Part of a small language model's weights.
Size: vocabulary 7363, 13.3M parameters.
Architecture: rotary positions, untied embeddings.
Training: a variant of Muon for these matrices, 5873 steps.
Each number is 128 + 32 x the weight over its row's rms, rounded and kept within 0 to 255. Layers, rows and columns count from 0. The size above them is the row's rms in percent of the matrix's.

# layer 2 MLP up, 1280x320, rms 0.0426, rows 1192-1234, columns 240-319
size [101  90 102 102 100 108  99 104  99 100 100 104  98 101  97  88 101 100 100 110 101 106  99  99 107  99 110 105 100 101  96  93  98 103  96  92 102 107  99 104 104 100  98]
[[190 193 108 151  87 183  79 138 135  68 109 151 118 137 156 158 134 128 185 110 164 134 146 186 103 141 190 154 118  94 127 159 142 125 180  88  96 171 122 149 135 134 152 158 143 152  94 134 129 132 116 132 144  95 112 113 124 100 128 167 159 200 122 135  87 131 193 140  85 127 155 136 102 140 175  82 145 107 115 105]
 [131 182 109 142 189  89  96 160  79 157 122 114 103 147 176 166 146 130 125 150  97 127 130 133 104  94 168 137 128  60 134 153  77 110 184 101 182 129 158  89 183 133 217 113 198 140 114 131 163 123 170 123 137 116 168  72 144 159 131 148 168 111 119 186  94 103  74 192  97 147  93 145 153 200  77 148 144 147 116 170]
 [103 102  83 137 117 147  71 116  87  91 136 115 126  92 135 137 136 148 154 165 133 124 142 122  74 147  79 125 169 127 114 200 132 122 128 146  95 108  82 151 113  81  98 129 121 125 125  32  96 155 137 125 137 117  97  94 151 139 178 110 127 157 131 118 146 116 174 138  99 106 140 126 119 134  84 104 143 102  67 112]
 [133 205 138 149 134 108 137 117 116 165 199 103  86 142 120  97  87 134 145 144 158 173 149 137  96 133 146 122 104 101 151 174 128  84 219  83 141 156 139 128  64  74 189 122 155 124 153 149 141 164 149 117 113 105  97 102 127 114 198 144 118 151 106  98 143 131 139 157 135 120 126 173 141 103 141 109 116 138 147 191]
 [109 139  91 145 139 120 169 118 137 128 117 124 137 113  97  84 137 118 144 167 157 136  61  95 104 146 131 162 110 124 127  66 105 124 139 126 173 106 125 125 104 100 123 128 127  78 219 121 148 176 176  77 137 100 133 136 126 141 129 177 106 137 121 109 148 159 106 124 140  93  66 156  89 114 156 126 117  68 194 134]
 [151 160 141 135 142  89 119  47 177 155 185 187 122 111 132 145 115  92 180  88 110 170 120 151 149 146 142 149 190 122 162 127 147  86 150 147 171 171 111 123 130 148 128  49 182 126 135  61 178 104 135  93 124 136 139  89 125  96 131 154 140  83 111  81 110 200 165 164 165 157 139 121 122  72 133 117 137 110 116 138]
 [130 126  96 140 107 124 128 153  80 184 130 136  57 130 109 169 114  75  92 105 159 123 161 140 120 155  95 142  88 108 101  90 142  98 137 133 159 148 172  77 102  90 100 123 142 119 130 143 155  69 171  72 109 166 154 103 124 178  83 141 163 151 135 139 128 153 109 124 165  94 198  87 174 127 176 117 137 107 170 136]
 [113 126 164 155 151 179 159 148 133 128 135 153 101 145 125  78 116 113 158 165 155 101 119 133 195 158 107 114 124 110 140 142 141 142  96 205 101 174 140  83 160  89 145 161  43 126 147  76  61 111 162 112 134 144 129  95 176  95 167 151 116 127 154 171 165 151 135 111  98 120 137 128 127 179 119 110 161 111 143 134]
 [105 105 113 179  76 122 112  93 109 146 156 134  57 128 164  91 123 155 112 125 140 137 102 173 156  94 124 158 152 120  80 103 129 176 101  50 120 119 154 114 163  49 112 106  69 100 153 142  92 164 173 173 113 175  99 165 201 118 150  95 224 154 172 102 171 170 127 122 158 114 128 153 143 119 152 177  88 113  83 123]
 [121  81  86 140 150 149  87 109 125 148  90 135 199 236 193 142 109 104 139 146 111 153 167 110 165 142  96 140  93  98 128 158 121 147 186 128 152  76 159 179 158 133 171  77 129  54 169 118 120 142 204 143  61 119  82 153 133 143 114 135  84 151 201  90 162 166 106 151 152 134 201 118 185  76 136 141 109 137 106 160]
 [144 119 135 109  84 141 148 130 110  89 152  94 106  99 128 105 141 139  65 149 139 147 104 114 113 109 180  70 129  69 110  82 114 125  69 119 109 103 160 103 148 114 133 144 116 116  77 134 138 146 151 117 147 145  92 119 176  77 139  95 137 171 131  97 129 192  86  93 127 180 104 118 149 107 148 101  94 107 157 125]
 [ 86  96 124 132 124 174 198 138  91 118 137  94 172 123 149 101  79 110 100 135 191 122 131 133 150 142 143 133 168 121  89 143  79 148 177 132 156 182 130 202 164  95 147 106  55 160  98  95 172 173 119  79 151 119 122  91 132  84 128  87  97 100 120 173 146  85 155 139 122 163  74 116 117 103 150  96 189 179  87 128]
 [182 150 175 148 124 117  79 113 136 137  93 159 134  73 120 125 132 219 138 141 129  85  84 120 117 155 126 153  80  80 183 115 153 110 107 155 135 186  59 130 156 115  93 151 151 131 122  70 148 132 129 137  63 139 101 166 168  78  98 137 105 141 110 113 152 172 122  64 174 110 119 127 109 166 114 124  89  88 124  70]
 [108 103 160 186  84 125 127 162 114 101 135  84 158 118 122 143 128 111 184 144 120 167  98 115 154 161 122 106 126 131 103  97 143 112 120 100  56 180 126 126 188 184 151 147 119 113  98  61 159 140 136  84 144 111 126 174 133 106 109 134 196 132  99 146 117 106  99 132 175 127 103 164 131  99  93 113 189 178  83 122]
 [ 91 184 205 128 125 179 133 103 117 102  94  72 143  77 117  83 126 140 109  94 120 136  87  86 160  89 130 111 107 164 102 151 142 118 154 117 105 105 131 158  91 133  92 124 131  82 131 149 152 151 154  48 125 174 179 163 177 151 167  65 148  81 111 147 153 106 111 135 163 131  94 128 108 174 171  87 187 167 167 120]
 [ 91 154 124 123 127 139 112 151  93 102 136  98 124  96 179 116 133 150 105 146  82  99 116 141 112 151  93 149 137 136 140  76 135 176 117 136  56 151 133  86 144 180 131 172  95 105 143 136  90  80 155  65 103 105 132 131 169 105 100 108 124 138 192  86 143 181 159 142 131 128 128 127  76  92 140  92 110 120  67 109]
 [123 173 161 131 123 109 187 150  98 132 131 116  94  64 102 111 120 170 106 141 158 137 158  85  67  92 113 113 181 155 152 159 146 133 121 176 136 134 116  87 206 129 180 116 163 141 114 116 189 116  95 109 169  81 127 118  87 177 108 148  88 125 146 132 164 161 113 126 171 169 120 115 125 123 136 164  39 132 137 117]
 [148  92 123 127 129  99  95 123  84 100 125 129 114 138 113 143 143 137  95  81 130 160 150 108 148 154 159 158 111 146  98 142 123  84 173 159 163  77 120 120 165 185 125  76 136 112 170 161 165 124 135 106 118 163 120 147  68 110  60 106  97 115 155  85 109 155 116 191  98 127 148 113 120 146 101  82 129 129 166 137]
 [106  77 169 133 120 103 143 132  84 140 116 117 142  82 109 101 105 142  68  88 116 150 150  88 157 139 174 155 140 110 174 124 157 116 158 149 121 152 108  56 153 157 116 111 124 150 129 137 119 149 172 123 116 127 152  98  86  83  92 145 111 132 115 174 133 162 148 121 142 133 145 166  91 117 155 111 137 113 115  97]
 [138 112  73  66 155 146 124 105  76 158 126 113 148 149  92  66 132  85 162 133  97  86 141 153 166 144 145 131 118 113 163 152 145 182 122  98 129 137 183 122 158 135 152 162 130  93 106  83 142 137 184 112 157 115  74 118 122 157 119 109 145 122 151  87  88 155  77 109  93 141 140 182 150  47 120  63  78  98  88  89]
 [173 157 139 103 194 125 119  99 110 133 138 134  95 148 173 168  86 173 141 100 131 124 133 176 112 119 136 127 169 105 118 120 124 107  93 157 175 122 145 114 103  96 151 176 104 118 119 191  86 135 163  99 118  70  74 169 117 176 136 135 171 117 127  87 154 189  97 145  98 201 125 131 151 111  94 107  68 121  71  93]
 [163 135 122 132 150 135 100 118 159 128 107 143 147 129 203 157 176 161 152 222 106  94  86 154 119  82 108 147 145  90 124 126 124 147 231 112  98 121 151 127  65 139 168 133  94 178 157 158 143 106 109 120 105 138 144 109  88  96 149 134 185 174 166  82 110 144 109 189  93 126 143 115 148 135  90 114 160 115 139 138]
 [132  65 154 117 114 174 144 132 180 167 186 117 178 164 182 141 127 142 156 104 145  97  85 147 124 169 203 156 134 142  99  79 117 137 154 106 147 138 192 141 165 151 159  91 138  93 176 153 117 110  28  89 133 139 136 165  91 140  58 136 156 143 135 188 115 149  82 170 164 134  97  54 151 177 120 134 109 103 118  87]
 [ 96 147 113 129 190 138 127  99  93  62 103 183 147 182 108 108 128 111  84 126 127 116 140 116 131 145 110 125 104 156 128  94  98 117  84 164 143 118 165  93  93 179 122  79 133  68 141 161  99 118 181 105 136  89 101 105  59 131 127 153 133  83 124 185 132 153 141 157 123 178 135 107 161 138 179  90  81 161  82 167]
 [162 140 187 157 162 108 112  98  80 121 132 122 102 138 136 156 133 111 150 147 102 129 156 103 124 153  91 148 116 123  97 171  34 145 141 230 133 102  99  76 128 130 100  93 123 126  78 130 161 105 167 119 106 157 116 142 176 131  79  69  81 108 136 174 155 167 166  98 157 142 109 102 149 123 103 127 128  82 149 135]
 [166 134 105 129 123 130 133 103 130 109 125 135 118 147 145 168 190 148 112 118 142  78 155 184 107 173 148  70 184 160 173 103 111 187 127 181 114 128  60 135  45 177 123 167 135 117  96 125 162  34 149  80 114 131 107 125 159 156  63 104 149 120 135 127 107 140 134 110 113 137 133 120  96 135 115 134 123  31 132 114]
 [113 121 133 133 114 124 101 148 126  76  84  86  98 113 131  81 156 104 124 171 110 142 149  99 101 112 121 122 130 111 159 176 164 142  98 119 183 168 104 205 105 155 123 144 118 149  89  89  81 130 102  91 146 100  92 151  94 162 100  77  97 172 164 133 109 105  82  80  81  74 118 140 144  96 160 114 146  85 133 171]
 [147 153 109 155 124  93 125  93  59 143 137  69 174 123 150 139 144 150 109 153 144  85 138 173 137 179 169  42 149 100 132 152 125 135 126 147 115 145  98 134 121 111 124  98 111  96 118 124 174 181 142 132  94 123 140 176 150  73  81 140 144 128 152 167  98 125  99  90 164 122 121 134 159 127 150 143 104 125 115 120]
 [166 126 121 188 119 178 108 107 146 136  89 131 147 124 116 116  74 125  96 122 157 148 116 153  95 148 114 145 109 153 115 109 133 122 154 173 123 131  94 126 149 118 143 100 146  98 147 118 112 129 143 131  45 145  86 138 113 173 102 189 118  45 190 142 164 169 128 164 120 123 110  82  85 148 115 192 124 158 110  56]
 [151  74  80 171 135 122  88 134  92 129 108 117 186 140 167 130 138  57 129 155 125 182 132 132  87 141 146 124 136  76 129 127 113 166 143 149 138 150 110 124 112 148 114 126 133 141  82 112  98 113  84 147 110  97 111  95  80 136 146 115 121 110 171 187 143 132  82 131 137 101  86 155 126 136  90  90 124 102 176 196]
 [106  97 102 130 155 205 146 130 159  75 169 150 128 139  90  89 135 100 119 151 138 115  98 160  90 144 152  77 144 143 132 118 160  28  97 154  92 146  74 132 183  86 130 152 130 108 119  95 160 120 130 150 101 124 104  92 167 145 139 134 122 141 162 174 202 143 119 153 108 106 150 190  79 153 117 132 145  80 121 175]
 [174 108 115 179  42 168  97 144 118 105 145 147 132  80 170  79 136 103 137 104 139 151 101 137  92 150 154 108 175 157 103 101 130 160 170 110 137 147 131 121  84 130 140 127 130  96 125 149 171 118  68 118 158 137  81  46 159 103 139 116 106  70 113  97 142 147 144 127 147 134 175 113 100  79 137 168 136 147 119 120]
 [132 116  58 146 134 119 125 203 120  93 181 163 167 111  90 136 109 101 112  71 117 138 134 177 109 169 152 161 112  77  79 152 137 112  93 164 154 150 124 140 113 139  96 156 179 103  79 150 162 143  80 112 202 139 120 111 169 143 168 103 109 128  74 118 110 148 138 150 117 131  84 170 183 147 179 106  90 129 140 112]
 [ 92  30  83 149 143 170 152 130 171 140  52 164  79 102 118 144 139  66 177 180 134 125 146 169 125 100 148 155  83 129 134 134  96  91 153 166 109 148  89 135 151 137  80 137 117 136 152 135 132 110 169 139 114 162 100  96 121 154  75 110 149  82 159 166 182 110 150 121 145  97  97  65  80 164  82 157  95 147 167 142]
 [183 135 111 128 159 124  99 107 148  90  88 133 136 152  91  52 158  82 169 148  68 163 112  95 148  87 121 115 154 110 143 144 118 212 121 103 145 156 122 129 108  96 146 159 152 100 139 105  78 210 125  86  61  61 177 138 131 172 139 135 134 121 106 128 111 115 105 122 126 127 167 117 134 157  79  96 136 138 123 124]
 [ 58 128 109 176 114 149  99 119 139 169 140 178  58 145 155 153 137 118 156 138 144 139 112 129 102 112 126 117 111  85 134 192 146 134 197 154 139 120 129 140 119 116  84 111  82  77 127 157 137 169 123 145 141 145 164 143 121 134  63 155 100  97 170 171 155 121 112 183 124 121  95 131 151  86 154 131 150 134 138  81]
 [179 101 164 104 151 101 146 105 164  58 206 191 175 178 148 145 142 150 103 148 140 120  65 121 154 170 150  87 149  43  83 155 154 148 173 141 113 130 123 131 157 135 150 173 125 144 137 145 150 113 105  63 150 128  87 110  97 159 135 130  87  91  93 139 100 128 122 158 140  58 130 163 141 139 143 121 164 150  83 170]
 [156 141 128  86 140  83  91 216  80  82 189 178 139 177  94 148  97 120 169 137  88 120 145 133 165 116 165  93 159 128 121 143 119 157 128 122 134 144 134 145 100 190 193 108 155 118 129 154 120 133  96 110 152 159 104 125  94 151  99 137 136 157 104 118 126 102 153 155 102 113 149 149 134 119  96 106  98  51 132 104]
 [135 113 125 123 152 172 154 134  95 127 109 109 127  97 133 110  28 137 130 185 131  49 160 103 116 140  96 166  63 122 129 155  39 132 130 172 160  78 111 190 145 172 163 143 114 173 124  84 153 117  71 107 144 113 149  61 106  86 174  77 111 170 136 182 163 168 101 160 163 114 146 134 195  90 126 113 151 161  80  85]
 [138 100 136 132 138 142 121 102 118 109 134 132 123 110 126  25  88 154 156 104 103 186 178  99 120 132 168 131 145 146 156 140  96 135 113 123  65 124  98 112 136 120 133 129 115 106 126 125  83 131 168 111 114 130  75 122  71 128 127 136 143 101 115 108 122 115 133 185 132 128 101  92 163 139 124 121 137 105  94 130]
 [136 144  90 109 114 171 226  98 135 145 168 133 131 117 123 127 173 150 145 102 177 150 169 109 145 149 162 113 159 108  76  96 118 117 117 102  87 179 140 134 130 139 105 174  93 121 147 109 160 121 109 128 104 170 175 165  88 141  89 114  84 122  86 142 124 154 134 114 140 119  96 154 158 166 116 124 132 186 146 136]
 [ 86 155  93 145 112 134  68 118 110  57 150 130  68 156 128  95 127 131 115 101 128 151 103 135 109 190 100 136 134  71 163 153  78 105 187 122 154 116 100 148 180 172 189  93 152 120 112 117 133 173 115 136 120 118 113 158 146 113  98 170 177 134  75  41 130  93 144 103 149 155  82 128  74 123  94 108 127 134 107 164]
 [ 92 160  90 156 134 107 163 123 112  95 129  94 186  38 179  76 102 112  68 108 159 122 148 168 130 107 141 110  93  99  87 107 108 108 187  94 113 143 122 129  95 155 147 137  77 122 118 156  74  79 124 120 108 140  81  80 100  85 141 110  91 149 125 103 153 128 151 147  86 155  91  95 121 106 131  82 151  98 139 149]]
# layer 2 MLP down (transposed), 1280x320, rms 0.0427, rows 1192-1233, columns 240-319
size [101  85 109 101  97 101 112 107  99  98  99 112  98 102  97  87 102  94  91 111 106 103  93 103 104 101 102 113 104 107  92 100 103 110 101  90 101 107  97  99 110 102]
[[149  96  88 129 149 105 116 137  77 126 126 101 127 110 136 134 167  92 133  32  86 171 134  93 164  90 122 126 129  85 116  96 182 132 133 111 136 132  73 161 100 151 145 133 115 154 138 137 178 119 151 131 178 109 130 178 126 158 134  99  77 123  91 152  96 141 146 159 139 110 147 126 125 141 117  95 136 162 119 133]
 [124 166 127 153 147 151 126  88 133 166 140 172 161 127  83  98 126  88 133 102 131 140  80  79 162 139 125 141 142 153 141 137 127 151  98 111 137  70 140 147 128 106  81 172 118 123 124 152  69 125 164  65 141 155 136 179 176  83 141  99 109 169 104 105 123 122 104 148  92 133 117 100 108  98 101 115 176 102 103 117]
 [149 124 166 106 160 138  96 145 153 143 119 131 140 135 118 128 169 107  98  99 136 160  77 147 151 177  90 132  75 150 104 118  92 146 101 128  81 132 122 136 111  79  98  73  71 112 158  95 112 122  97 153  75  95 146 136 111 115 147  90 116 157 129 124 123 143 111 139 189 114 137 107 162 134 147 127 190 112  93 110]
 [124  99 163 115 121  96 136  66 103 208 145 164 148 134 114 151 177 176 103  80 134 191 104 134 130 112 106  70 163 122 122  95 116 118  71 145 126 129 143 114 122 123  75  63 119 129 104 239 190 181 152 144 139 115 153  97 120 135 164  91 122 112 102 119 141 113 123  49 132 111 139 115 137  50 185 167 157 139 132 124]
 [166 120 168 151 148 120  97 119 183 115 161 110 104 167 167 121 153 103 108 122 132  68 165 156 126 116 129 105 125 154 167 156 103  99 122 122 111 245  82 133 123 117  96 176 152 155 103 103 152 115  92 134 127 146 105 114 149 122  99 114 142 155  92 122 192 123 140 102  56 154 135 118 120 110 138 115 184 140  61 129]
 [126 109 109 153 122  96 106 248  63 164 109 104  97 128 111 111 102  69 122 183 117 123 136 116 149 141 110  94  93 135 175  90 157  98 150 119 117 126 185 101 109 163 180 159 105  97 102 163 185 140 164 139 111 116 146 145 179 149 147 123 129 114 146 149 114 151 131 143  97 131 153 170 141 104 195 109 125 120 144 129]
 [173 106 156 139  94 118 109 111  96  98 130 150 195 148 105 135 142 119  73 160 113 105 152  74 146 113 125 139  78 173  70 161 145 125  93 184 136 123 152 144 122 153 148 105 174 127 136 114 172 114 147 117  70 126 153 118 167 119 135 133 135 160 192 151 128 118 160 104 161 104 129 168  73 151 115 128 205 156 156 111]
 [132 143  96  75 117 122 203  82 104 113 143 166 235 123  69 111 135 114 104  84  70 108 140 101 133 146 153 143 160 119  63 105 124 132 138 104  90 130  71 106 136 149 168 172 148 104 164 127  75 132 180 185  97  85 116 124 166 149 102  76 149 119 188 160 176  94 143  95  78 134 110 120 114 131 179  98 125 144 138 119]
 [ 96  99  47 104 202 125  99 139 136 100 172 153  79  94  68  80  84 108 156  91 106 125 178 184 139 165  82 159  53  71 110 115 144 112 128 125 163 161 109 147  85 172 155 116 169 116 148 108 123 218 109 112 151 116 152  99  75  76 151 110 105 102  69 171  93 112 121  56 150 103 123  92 100 115 147 116 134 148  93 133]
 [141  87 148 115 156 160 135 111 114  57 205 135 104 112  77 156 128 189 112 140  82 144 185 173 128 127 102 138 160 173 140 143 135 144  60 139 114 157  64 143  75 126 106 134  90 156 134 104 162 115 130 155 165 138 142 128 119 160 110 162 131 104 114 115 141  95 128 170 102 105  81 174 102 147 153  96 157 133 173  96]
 [ 65 127 115  91 119 103 164 118 139 116 134 134 149 106 152 159 128 131 154  96 105 125 113 151 117 100 134 153 130 176 177  93 124 132 166 156 166 151  64 118 137 130 170 136 153 157  56  39 105 136 112 129 112 119 107 140  97  89 139  97  92 149  63 194  96  41 122 140 145  46 187 157  92 140 154 153  92 169 155  78]
 [128 145 158 131  90 178 108 159 118  29 142  98  93 161 101  86 132 177 163 185 131 152  69 113 100 141 186  92 209 122 138 163 138 119  94 134 147  98 123 148 136 169 124 136 125 170 112 140 174 222 142 142 199 100 137 135 139 100 110  54 163  89 133 186 144 101 148 152 147 151  88 179  61 140 126  93 169 140 193 154]
 [ 88  86 104 121 128  97 173 123 147 164 103  57 115 152 175 162  99 109 135 137  67 182 162 121 135  98 142 121 138 130 114 118  86 130  89 126  94  84 139 159 144 112 153  61 151 149 173 152 113  83 171  89 164 120 147  99  56 154 103  99 167  90 105 145  79 155  97 154 131 169 178 134 136 156 122 172 134  86 158 116]
 [197 137 104 136 138 115 156 199  73 139 130 132  91  85 191 108 151 137 102 166 133  98  94 159 157 147 168 133 139 126 129 138 143 144  86 196 119 149  99 142 136 190 134 147 110 146 147 101 115 111 113 163 139 154  99 116 111  65  94 153 114  53 101  79 156 150 130 124 156 143 119 155 178 120 122 162 175  73 157 134]
 [208 122 123 152  79 114  99 179 126 110 212 145  99 102 105 135 110 119 114 140 130  63 111 135 194 103 114 130 164 155 122 100 165 173  83 163 112 150  44  59 154 134 138 104 116 163  84 131  87 117  74 209 138 102 148 153 120  94  63 155 145 153 190 105 130 160 144 151 137  84 118 133 118  91 125 173 138  84 148 155]
 [189  85 144 134 179 139 113  96 166 111 134 119 120 154 113 132 121 116 135 140 147 178  94 113  77  92 142 170 131  87 106 158 147  91 108 103 166  82 158 185 105  89  93  93 174 116  76 129 102 146  55 149 198 109 131 110 113 116 127 111 149 144 127 145 103 120 127 131  96 104 109 157 139 153 103 171 132 117 203 133]
 [157 138 152 117 160 164 193 175 112 166 194 123 175 177 156 108 155 151 142 176 140 174 150 134  99 150 158 114 117 122 127 136 140 110 153 117  69 146  91  94 103 122 152 170 153 128 145  51 181 142 117 116  95 166 116 133 130  90 130 129 139  79  83 137 119 111 155 143  70 146 127 105  78 167 110 111 119 136 201 127]
 [108 108 121  95 126 131 148  81 178  91 145 131 105 129 143 148 133 120 136 142 167 150 125 145  95 128  86  96 199  76 161  89 175 192 128 154 172 162 143 115  52  74 171 158 120 122 102 101  97 156 157  85  89 177 160 143 110 116 154 166 172 170 146 151 159  81 116 137 134 145 120  81 112 118 130 123 121 146 114 110]
 [107 149 117 109 105 184  87  93 181 132 138 114 135 138 145  63  99 134 162 176 153 137 134 122 104  90 131  62 184 115 125 103  83 134  79 169 187 115 117  75 124  82 159 186 147 108  97 112 103 111 137 150 153 118  60 205 187  92 167  98 171  77 118 162 165  69 128 149  72  61 113 104 123  98 129 129 128 101 141 130]
 [109 166 174  89 140 116 204 144 132 140 110  68 140 119 147 115 102 116  85  84 139 120 166 181  96 145 146  88  87  74 107 147 145 116 101 120  82  87 172 148 113 115 120 151 123 183 146 150 116 137 180 101 145 110 123 106  48 167 126 106 177 113 134 155 137 123  98 164 128 120 142 211  77 115 148 170 119 201 148 177]
 [ 99  84 112 140 145  92 178 112 135 105  93  53 123 130 154 116 144 143 119 155 169 105  56 185 118  85 149 164  81 143 138 137 129 147 128 117 134  83 160 143 153  95  84  77 169 150 111 146 129 120 109  79 164  98 151  78 131 123 168 111 147 159 163 149 112 108 213 173 105 162 120 153 122 145 114 153 158 189 117 122]
 [148 163 125 142 124 103 130 144 168 122 182 115 152 148 170 149 132 150 149 252 141 127 154 162 157 106  99 135 124  95  53 104 167 150 232  26 140 107 151 132 122 112 118 127 112 125 123 115 109  92 114 162 120 150 139 144 147 181  83 122 155 107 116 160 146 141 121 151 136 130 123 164  95 137  95 143 174 127 112 139]
 [ 80 129 168 161 151  74 166 114 106  89 134  80 132  68  87 185  99 161 168 102 109 130  96 121 135 127 142 149 105 181 159 142 159 143  99 151 110 136 131 110  98 162 133 147 135  98 134 155 113 148 123 152  98 166 115 138 139 205 111 108  86 114 146 117 129 162 150  75 146 113  77 155 138 105 131  89 134  92 110 121]
 [145 135 136 119 136 101  95 111 123 109 115 177 144 175 153 171 166 101 118 132 120  97 111  97  99 151 108 132  92 111 146 151 139 113 111 140 103 103 181 162 123  97 136 140 133 125 119  97 104 127  92 205 180 156 115 141 114 127 110 135 158 136 164 150 144  92 144 215  91 187 148 130 109 160  96 106 113 161  91 157]
 [ 88  59 178 105 154 117 154 129 109 175 110 114 198 132  91 104  71  94 129  94 134  89 137  96 106 131 102  97 161 116 109 111 133  78 164 111 133 195  44 153 100 143 171 114 175 155 135 104  50  99  87 133 149 129 178  79 172 121 132 115 118 118 136 136  91 104 121 169 180 115 123 106 184 163 132 114 190 104  66 118]
 [139 110 136 108 181 124  96 133 148 188 101 118 106  94  87 123  92  96  94 166 160 203  87 162  58 140 142 146 135 158 167 122 155 173 145 158 174 127 179 125 163 119  64 118 170 142 187 100  98 126 134 131 159 144 137  97 137 137 127 133 107 101 182 140 157 141  53  83 141  97 100 195 105 138 143 127 132 149 154  79]
 [153 140 119 130 154 169 141 126 138 159 172 106 194 155  94 145 129  92 170 117 149 172 114  97 106 171 148  87 170 145 154 149  96  91 170 114 134 115 119 128 176 143 114 126 109 116 100 158 158 164 223 101 105 171 118 159 110 156  65 158 162  70 162 148 161 186 119 153 120 164 143 116 130  93  98 152 119  98 113 131]
 [115  95 140  70 187 140  82  84 125 100 148 119 140 114 170 201 102 129 175 115 110  97 183 176 162 126  97  89 161 133  74 101 132  82 166  81 170 154 201  97 118  99  81 167 113 155  72 128 132 135 185 137 110 102 164  87 134 126 178 149  98 103  88 149 121  76 162 133 160 168 194  88 170 149  74 169 155 192 170  99]
 [170  94 100  76 107 160 117 155 102  95 136 152 168 121 132 117 118 150 134 125 143 114 168 165 111 120 128 216  84 116 136 122  92 156 142 131 133 122 121 124 125 113 120 117 130  46 124  80  72  77 171  90 102 117 121  43 149 122 121 126 141 136 110 132 197 130 125 130 159 120  87 114 139 141  92 102 139 172 131 123]
 [ 74 166 129 142 136 180 131 145 162 160 127 109 123 165 110 125 144  85  94  97  84  92 137  97 123 141 103 137 170 128  85 147 118 104 138  78 119 151 124 114 143 164 130 120 167 124 124 163 168 173 119 185 108 102  66  92 113 123 113 157 126 130 109 105  98  74  80 116  57 157  54 140 127 121  77 121 151 114 139 145]
 [144 116 178 159 107  90 156 170 149 141 120 121 122  52 159 189 198 145 131  51 132 139 151 119 177 130 106 176 109 117 138  75 120 152  76  52 144 139 134 105 121 137 111 128  69 126 101 105 186 125 162  91 106 144 100 141 106 147 116 168 104 154 135 125  96 166 170 126 112 120 116 116 154 130  91 148 104 159 133  92]
 [128 138  85 150 101  90 172 150  64 100 144  85 124  95  59 128 151 131 105 118 123 132 190 104 192 127  95  95  99  81 158 149  63 118 184 167 148 110  93 132 133 127 143  92 129 147 120 131 152 107 159 143 119  90 130 127 170  84 142 106 152 158 129  99 189 160 134 138 110  93  78 163 107 101 115 108 113 116 219  85]
 [125  47 153 143 151 128 131 125 141 123 149  82 122  98 117  56 140  94 143 150 151 169  80 139 148  61 129 139 137 185 123  78 139 155  85 140 117 106 168  76 129 143 150 135 129 131 147 158 110 174 159 130  87 121 164 147 173  97  94 174  56  94 114 129 144 133  90  84 111 150 115 121 170 119 146 128  66 108 109 170]
 [130 159 117 155 118 168 137 137  93 170 144  81  72 105 165  95  89 119 131 121  85 126 144 128 128 112 149 131 149 155 137 104 125 176 172 159 147 157 113  33 108 188  86 126 118 125  98  58 188 144 105 122 154 180 137 154 182 118 158 118 139 133 142 145 166  90 159  81 159 108 119 126 130 170 170  79 152 100  95 129]
 [ 92  95 146  79 174 107 127 116 144 162 121 137 121  77 139 116 178 154 119 143 160 146 117 113 103 194 140 162 159 119 169 163 111  97 128 183 162 150 117  93 124 141 120 148 161 124 169 138 157 100 157  70 130 115  98 164 127 104 182 134 155 117 149 112 141  96 176 134 104 109 131 148 124 139 178  91 157 134 103  90]
 [164  93 143 127 182 141 149  98 132 150  92  96 101  86 163  83 102 123 131 115 135 114 146 109 181  93 141 128 142 139 129  89 120 154  68 113 121 150 119 202 127 158 171 130 109 171 152  88 151 102 147 133 109 136 137 113 101 135 215 131 151 127 104  97 110 183 166 123 100  91 140 110 142 164 138 135 136 130 199 161]
 [149  82  92 141 118 176 157 148 175 162 126 162 135  95 148 176 178 133 170 111 146 133  72  88 133 137 141  92  79  91 117 116 117 141 114 171 148 123 111 160 117 175 135  97 165 117 149 133 176 136 125  88 137 133 135 112 128  63 112 166 123 126 122 128  87 124 102 105 129 112 182 145 147 108 112 163 168 143 149 110]
 [145 168 117 148 147  81 155 137 182  74 156 154  72 229 115 115 135 118 153 110 119 116 176 150 106  90 127 114 106 101 129 106 126 127 125 137 115 103 133 111 114 188  92 128 176 112 111 135  91  86 174 153 121 127  92 172 143 173 143  95 139 135 255 170  93 146 131 139 148 142 139 153 136 103 107 109  95  75 124 163]
 [135 193 101 194 120  56 165 168 102 116 104 139  86 132 157  98  87 160 103 141 145 173  79 179  77 150 145 139 141  45 173 118  96 134  76 119 110 112 114 154 158 122 138  49 129 154 137 132 144 144 198 153 109 157 140 167 121 162  78 122 136 129 139 193 115 178 147 116 188 110 179  90 153  85 139  93 134 104 226 135]
 [108 122 162  68  98 126 118 195 158 170  91 122 154 114 128 156 154 131 113  57 139 116 105 123 100 137  65 186 195 100 123 113 112 122 145 132 133 142 159 130 170 106 146 136 106 133 109  92 134 111  94 141 104 180 106 121 182 160 149 147 140 153 194 132  87 140 209 142 139 140 121 106  93 165  80  88 168 105 106 127]
 [103 122  62 134  40  77 112 130 168 119 110  71 106 140  97 132 171 140  70 107 189 138 167 121 149 173 109 139 140 145 129 166 176 150 129 194 175 126 170 165 121 114 149 145 144 167 138 137 121 133 132 137  87 144 164 160 134  94 137 154 163 100 136 134 147 128 162 151  89  53  70 180 163 150 113 183 105 105 145 174]
 [160 108 113 134 138 101 136 111 125 133  63 109 148 114 181 130  69 157  77 135 138  80 173 117 137  76 118  87 107 165 119 153 177 126 135 106 134 131  78 159 106 151  90 169 162 100 136 179 112 167 155 160 108 113 147 106 158 127 124 101  88 133 121 111 179 105  66 178 109 165 103 142 144 176 132 146  61 120  83 134]]